config = dict(
    num_hidden_layers=18,
    hidden_size=128,
    num_attention_heads=4,
    num_key_value_heads=1,
    head_dim=32,
    intermediate_size=512,
    vocab_size=888,
    hidden_act='gelu',
    norm='layernorm',
    norm_place='pre',
    norm_eps=1e-05,
    positions='rope',
    rope_theta=10000.0,
    rope_fraction=0.25,
    qk_norm=True,
    attn_scale=0.177,
    bias='none',
    tie_word_embeddings=True,
    parallel_block=True,
    init='normal',
    init_std_qkv=0.0452,
    init_std_o=0.0452,
    init_std_up=0.0452,
    init_std_down=0.0,
    optimizer='soap_variant',
    learning_rate=0.0129,
    beta1=0.95,
    beta2=0.99,
    weight_decay=0.04,
    lr_head=0.00861,
    max_grad_norm=1.0,
    warmup_steps=48,
    schedule='wsd',
    decay_fraction=1.0,
    decay_shape='linear',
    final_lr_fraction=0.0,
    batch_tokens=32768,
    max_seq_len=256,
    doc_mask=True,
    train_tokens=93350000,
    max_steps=2849,
    dataset='wikipedia_en',
)
Each number is 200 + 40 x the weight over its row's rms, rounded and kept within 0 to 999. Layers, rows and columns count from 0. The size before them is the row's rms in percent of the matrix's.

# layer 14 MLP down (transposed), 512x128, rms 0.329, rows 291-303, columns 0-127
090,195,225,191,144,202,185,238,198,189,151,221,227,97,161,253,184,103,268,220,221,157,227,192,159,126,242,134,135,210,208,144,206,219,177,184,195,140,192,181,251,212,203,201,202,170,210,162,208,246,183,215,253,147,194,308,182,181,228,138,208,152,139,186,200,217,167,208,206,228,260,230,142,216,213,256,184,57,130,189,162,252,266,216,202,217,163,239,192,184,165,196,269,208,261,158,209,204,225,177,199,129,176,257,278,204,193,169,219,191,199,247,203,184,193,209,210,183,236,169,221,147,152,235,263,163,216,167,209
093,232,195,212,224,166,146,204,201,202,246,159,201,189,339,206,249,171,166,142,205,185,236,176,154,231,161,220,190,194,243,180,179,168,197,219,184,202,216,280,257,190,209,183,167,281,187,258,177,204,197,218,268,188,179,278,168,191,232,170,182,211,220,200,201,211,126,197,191,211,235,245,213,181,202,218,137,284,278,184,226,179,153,255,251,136,212,239,173,263,115,167,158,194,205,179,141,206,193,136,171,271,192,191,179,282,257,150,160,219,161,242,195,191,204,228,170,283,205,254,136,223,168,226,228,257,183,136,146
101,156,281,178,218,161,207,202,265,192,181,182,187,219,218,132,213,194,251,254,150,243,249,214,180,146,158,240,228,190,260,209,266,212,172,245,167,255,199,206,163,186,182,184,176,315,174,310,211,213,188,180,175,174,171,164,208,240,101,164,235,221,188,204,141,248,209,195,274,204,123,219,199,241,234,179,204,208,236,203,158,187,139,195,179,216,168,205,189,138,175,160,160,167,263,211,221,269,209,189,243,194,157,228,223,194,259,214,161,169,94,207,265,179,146,209,229,209,189,214,223,244,175,285,273,150,235,224,226
097,160,163,173,236,150,186,168,206,183,109,200,203,211,154,167,144,265,143,163,178,209,237,161,167,245,253,181,250,197,216,230,129,220,214,181,159,172,219,230,180,137,215,242,272,209,258,197,232,165,168,242,148,187,247,193,135,225,194,186,162,216,199,191,145,224,241,259,256,196,219,181,166,204,191,250,261,218,218,301,195,195,176,189,283,199,174,189,146,216,174,281,164,170,184,182,130,223,203,118,211,202,198,251,170,220,253,287,210,233,221,252,253,211,251,208,102,180,119,172,215,216,211,243,220,124,170,199,168
099,156,192,243,270,220,130,212,185,179,246,184,200,232,142,175,260,183,155,177,193,164,231,89,203,255,169,231,148,161,180,251,232,207,246,200,195,196,244,245,149,167,206,170,182,221,187,246,265,181,218,194,204,165,149,196,239,224,249,199,229,171,161,244,211,205,218,297,246,128,164,285,178,227,209,188,173,143,231,190,201,109,255,281,144,206,205,169,230,203,213,268,202,144,226,191,184,265,211,209,227,173,254,174,169,246,281,180,174,208,189,275,192,198,183,193,154,338,173,190,201,149,199,200,209,226,206,188,214
095,225,186,189,259,222,250,196,167,265,213,148,145,153,182,181,184,200,195,130,223,160,266,177,226,133,224,180,208,236,219,175,174,290,235,212,152,222,199,238,258,216,218,204,181,268,191,174,171,240,165,224,213,269,261,326,228,236,225,193,223,174,179,149,217,165,121,189,168,189,184,244,239,178,225,178,189,198,188,216,318,96,153,210,166,225,206,141,192,162,165,233,279,133,179,226,204,210,257,193,220,202,170,244,182,170,200,206,195,131,152,203,193,247,200,129,184,173,251,236,222,167,115,235,174,161,186,183,192
104,212,169,217,206,295,206,203,228,225,204,265,204,217,175,285,181,238,134,222,194,243,219,141,185,229,234,198,237,242,180,196,148,169,207,144,226,205,164,187,99,165,230,211,197,221,272,191,98,209,170,157,214,198,203,190,229,255,277,179,231,203,203,177,264,236,273,208,208,204,217,205,193,185,200,214,219,249,187,175,192,119,291,226,105,200,240,184,223,244,204,179,181,158,227,177,201,203,218,179,131,142,227,193,177,217,135,182,237,223,155,270,147,322,259,160,194,109,191,210,196,207,217,202,226,202,168,133,185
104,202,137,248,153,208,243,211,214,216,239,256,195,204,190,215,250,182,156,204,159,181,197,182,222,257,208,168,178,199,210,219,220,255,187,200,207,188,157,220,209,192,149,248,220,180,226,162,251,171,184,287,236,231,173,169,167,183,236,274,225,183,184,208,211,234,234,289,144,128,158,151,238,210,154,201,219,187,198,233,191,225,114,221,146,80,202,154,129,201,281,185,173,153,207,187,234,173,206,254,292,221,239,197,176,201,200,183,257,281,250,229,136,197,290,206,210,229,133,140,221,143,180,208,249,143,256,242,170
095,204,200,274,201,238,134,252,171,214,191,214,237,218,195,232,246,181,147,209,174,206,208,141,215,286,199,212,156,211,263,202,225,183,210,227,242,214,157,169,126,146,132,223,279,229,177,215,186,173,172,214,158,107,213,164,153,162,175,182,253,310,106,214,120,184,162,195,204,219,221,234,199,252,213,149,229,264,214,234,122,255,174,204,192,228,296,227,203,158,202,198,200,190,183,178,258,271,249,274,249,174,200,205,159,194,201,165,243,228,208,176,212,196,210,231,210,284,209,139,163,183,209,212,200,228,129,242,222
094,226,164,225,222,187,193,199,210,136,300,176,137,201,127,205,274,224,157,226,194,144,242,226,234,236,234,212,258,281,215,136,171,175,293,249,170,187,221,209,190,195,273,207,190,191,199,210,188,223,169,188,215,228,209,219,152,186,240,223,140,192,128,253,214,146,207,210,171,257,205,162,191,219,192,220,143,245,232,194,224,282,219,190,119,260,128,178,198,180,243,182,194,167,214,169,222,229,204,235,176,139,201,247,193,150,176,192,214,184,210,267,220,150,225,111,107,271,193,265,193,238,175,112,232,197,234,175,156
108,182,175,162,126,173,141,255,235,214,200,274,158,209,189,244,209,147,201,153,171,146,262,253,214,187,188,218,217,181,143,225,153,230,218,142,112,192,183,210,232,219,184,178,220,148,169,122,193,183,162,241,155,246,152,171,165,189,212,153,238,207,231,157,262,207,168,207,183,205,190,185,190,212,143,207,249,183,192,165,187,121,220,173,216,215,217,184,266,234,235,202,214,193,147,207,186,141,205,235,181,248,193,290,138,202,126,266,186,187,158,196,141,133,246,173,112,154,152,228,177,265,202,245,101,136,228,197,138
106,184,245,150,231,165,212,226,185,162,187,222,245,221,203,220,210,226,139,77,215,188,146,159,220,166,239,228,257,134,207,214,164,167,266,215,209,326,181,193,142,221,159,174,181,156,189,146,194,235,228,280,225,161,194,197,132,156,212,282,221,167,178,180,210,249,158,245,154,212,253,182,197,178,165,217,226,189,247,260,201,211,243,174,292,210,152,170,259,224,151,255,169,210,199,182,224,133,213,203,160,257,185,286,168,167,228,201,210,204,239,188,174,228,144,208,249,256,173,220,179,130,176,153,127,191,179,221,173
101,164,180,166,190,262,167,275,207,211,148,177,195,199,221,198,179,192,158,244,207,127,139,238,231,187,155,242,203,144,250,216,184,268,186,190,177,194,183,196,213,188,199,184,199,221,137,188,89,181,156,240,238,198,115,266,206,131,221,203,223,203,255,166,161,211,161,211,277,247,206,210,160,208,179,170,261,281,205,217,205,161,233,160,160,168,253,302,206,226,246,166,90,177,288,173,164,205,137,149,160,215,157,217,230,192,163,241,182,230,215,191,230,137,213,210,174,247,235,217,212,258,130,200,144,154,178,183,201
# layer 14 MLP up, 512x128, rms 0.314, rows 292-304, columns 0-127
101,232,215,236,191,183,200,189,191,212,247,220,261,198,205,210,239,161,215,292,210,239,212,216,213,187,141,185,194,253,235,118,185,211,147,204,184,187,150,248,227,234,208,195,154,271,187,232,155,155,203,202,162,232,221,181,189,241,147,247,132,166,212,173,321,234,174,171,141,164,140,211,195,219,143,186,231,180,137,197,198,167,232,262,111,249,178,179,228,199,167,234,238,166,221,210,295,126,240,207,142,222,239,153,193,237,233,189,177,154,144,150,270,166,248,224,263,153,140,255,268,178,173,219,146,201,207,245,180
093,228,166,167,236,181,177,192,230,206,166,217,214,223,180,231,248,309,190,208,205,210,219,248,186,216,201,148,161,194,183,182,189,220,212,197,103,175,197,162,218,221,265,222,219,118,165,202,214,198,216,162,89,130,235,190,180,206,182,306,183,127,222,269,209,137,207,119,187,219,154,158,146,237,267,193,175,238,226,198,262,154,275,261,200,238,155,233,171,149,200,237,251,194,162,199,201,205,196,162,225,186,216,145,281,228,259,149,225,176,155,214,256,219,235,177,238,209,201,224,215,277,163,138,147,151,226,170,193
102,164,145,222,269,191,286,171,184,131,178,181,202,219,179,181,157,192,190,216,121,205,183,206,192,197,221,159,156,160,200,190,304,207,190,217,202,123,154,158,280,221,146,233,188,280,190,254,233,241,193,181,236,193,206,162,187,270,111,271,178,126,141,193,242,185,183,208,247,222,233,191,237,230,263,221,237,179,263,173,191,190,213,166,114,264,220,224,222,248,236,228,185,220,229,181,169,143,126,214,223,174,220,125,217,193,179,219,189,160,265,241,239,209,239,189,223,153,266,143,175,164,254,208,169,193,149,229,161
098,198,223,249,216,217,215,202,237,216,126,280,192,193,207,163,171,181,193,128,253,269,201,269,215,169,232,231,237,252,184,155,165,182,240,288,205,176,215,194,217,148,162,173,180,251,170,189,149,180,203,158,155,232,191,220,192,242,190,159,162,214,251,217,276,206,176,200,194,207,206,222,190,235,193,176,165,195,194,121,181,186,183,184,140,234,166,190,194,254,175,343,268,189,223,204,248,222,136,237,163,156,270,197,94,181,161,248,189,213,214,176,289,147,190,260,206,171,225,251,257,202,287,200,209,164,151,221,173
100,181,178,145,209,278,225,258,226,264,247,261,249,241,220,154,252,169,193,93,207,171,177,183,143,264,165,250,138,210,189,197,208,153,185,206,195,150,172,258,199,222,196,150,260,206,226,243,180,172,209,186,185,240,230,225,220,188,242,149,234,166,155,220,204,192,231,243,176,173,173,122,177,233,209,135,192,221,207,291,204,180,242,125,238,209,176,134,209,189,229,182,212,225,105,152,229,233,236,130,197,253,164,256,294,133,241,177,173,154,229,203,160,175,267,210,158,188,224,186,137,199,213,151,176,169,226,214,157
101,176,218,251,132,266,191,188,165,249,206,202,219,222,218,209,169,144,270,182,286,149,183,245,264,180,186,238,178,182,225,187,179,202,202,194,214,193,171,274,283,210,159,183,229,225,203,149,222,208,246,164,217,207,234,173,205,236,190,215,247,138,117,290,115,165,150,227,140,197,142,223,224,145,174,220,184,212,175,200,225,197,263,222,158,262,169,170,247,149,226,128,224,212,205,186,210,245,126,266,202,201,269,180,245,263,244,245,238,225,212,174,186,204,151,247,169,267,174,171,195,267,165,153,254,157,154,224,148
097,199,194,151,146,240,233,161,181,225,232,192,254,256,195,234,214,199,192,222,171,98,191,278,183,132,234,186,138,193,223,285,118,212,171,207,183,248,192,232,206,217,132,176,171,277,291,239,218,194,214,189,179,249,158,148,207,167,178,200,202,276,157,226,195,218,247,186,229,236,286,223,229,206,161,222,169,196,290,215,244,196,205,268,214,218,196,190,265,201,167,185,215,197,244,164,234,196,208,192,170,160,202,198,236,246,164,250,153,183,155,77,151,174,118,232,187,229,136,180,223,181,221,171,135,242,224,220,168
099,292,212,159,171,214,210,149,222,166,183,194,228,189,194,230,165,250,202,228,198,181,224,240,130,229,240,229,152,180,218,157,232,232,198,152,149,197,194,179,158,166,239,195,123,210,296,200,188,132,150,196,250,199,197,262,217,220,180,271,232,178,156,112,210,158,228,167,179,186,241,268,252,213,156,198,230,189,242,163,189,142,185,224,222,126,116,222,179,152,178,221,230,238,230,183,250,181,164,259,205,194,227,160,150,147,251,267,220,262,194,220,279,227,230,227,184,244,231,221,118,203,246,190,195,222,229,301,267
091,230,248,212,239,207,248,127,270,184,211,147,126,193,162,193,244,276,260,183,272,171,226,176,197,182,211,167,207,237,190,229,229,178,198,205,138,108,151,167,216,241,197,235,232,212,141,244,178,176,181,240,188,210,204,194,167,169,190,222,190,225,222,162,173,209,208,151,194,253,304,170,170,171,164,215,99,250,220,223,178,199,217,204,165,235,268,181,153,225,225,177,258,215,137,266,187,189,226,181,169,136,240,156,189,232,259,241,215,92,274,256,172,230,177,150,220,211,137,186,191,174,246,163,164,164,270,166,233
100,137,209,255,231,235,202,130,126,178,217,203,223,265,214,255,251,152,185,216,144,141,171,221,189,214,156,181,198,197,158,179,204,241,237,204,224,115,143,135,133,178,234,216,246,197,205,200,212,211,236,203,224,120,258,202,131,194,233,140,187,195,202,175,174,243,205,200,182,270,161,177,166,258,153,232,205,224,272,191,190,152,177,135,192,131,190,121,215,277,179,230,294,242,286,202,221,206,178,192,256,169,194,262,213,224,161,222,214,175,198,180,149,192,237,138,202,142,210,193,214,290,194,279,208,192,214,149,185
098,304,248,221,183,282,217,173,236,186,180,141,245,149,224,176,238,198,152,150,265,225,272,220,153,216,196,207,203,174,222,204,258,250,235,228,243,157,310,178,205,194,269,201,229,121,199,217,170,161,148,182,185,183,249,201,152,178,158,203,272,145,212,190,233,213,159,145,166,204,155,177,194,260,224,190,218,185,122,150,180,217,220,312,203,194,214,177,142,183,219,211,240,208,166,243,214,198,131,192,226,191,176,190,230,225,149,174,241,232,196,196,138,157,229,118,240,215,265,145,226,195,198,161,145,149,235,210,243
097,160,295,229,143,212,179,196,214,221,178,207,196,231,168,203,207,307,191,189,179,220,240,183,224,135,193,239,179,143,227,153,182,255,195,169,192,212,122,248,174,244,210,177,144,148,257,269,160,153,156,123,259,277,175,213,212,231,140,130,210,149,175,188,271,177,209,148,142,265,171,221,141,258,179,221,196,240,210,209,247,226,241,173,146,169,220,210,194,216,109,161,244,229,264,168,232,223,183,156,150,202,168,178,169,190,241,186,218,165,250,164,209,163,236,249,229,191,284,159,185,248,226,225,176,186,239,175,156
107,182,212,202,257,279,271,227,235,211,189,170,136,130,213,172,181,184,150,137,206,214,177,156,190,176,136,237,225,288,238,165,196,175,210,189,234,173,243,231,243,235,126,147,203,273,231,181,149,196,128,195,169,114,191,161,211,318,215,246,179,168,165,154,259,198,210,164,277,226,158,272,172,171,222,193,171,189,179,219,216,194,235,203,238,262,222,167,211,291,202,180,204,182,193,191,207,115,225,166,182,220,222,150,168,154,200,220,138,216,180,221,207,224,190,247,210,248,259,147,180,204,273,256,197,218,215,260,237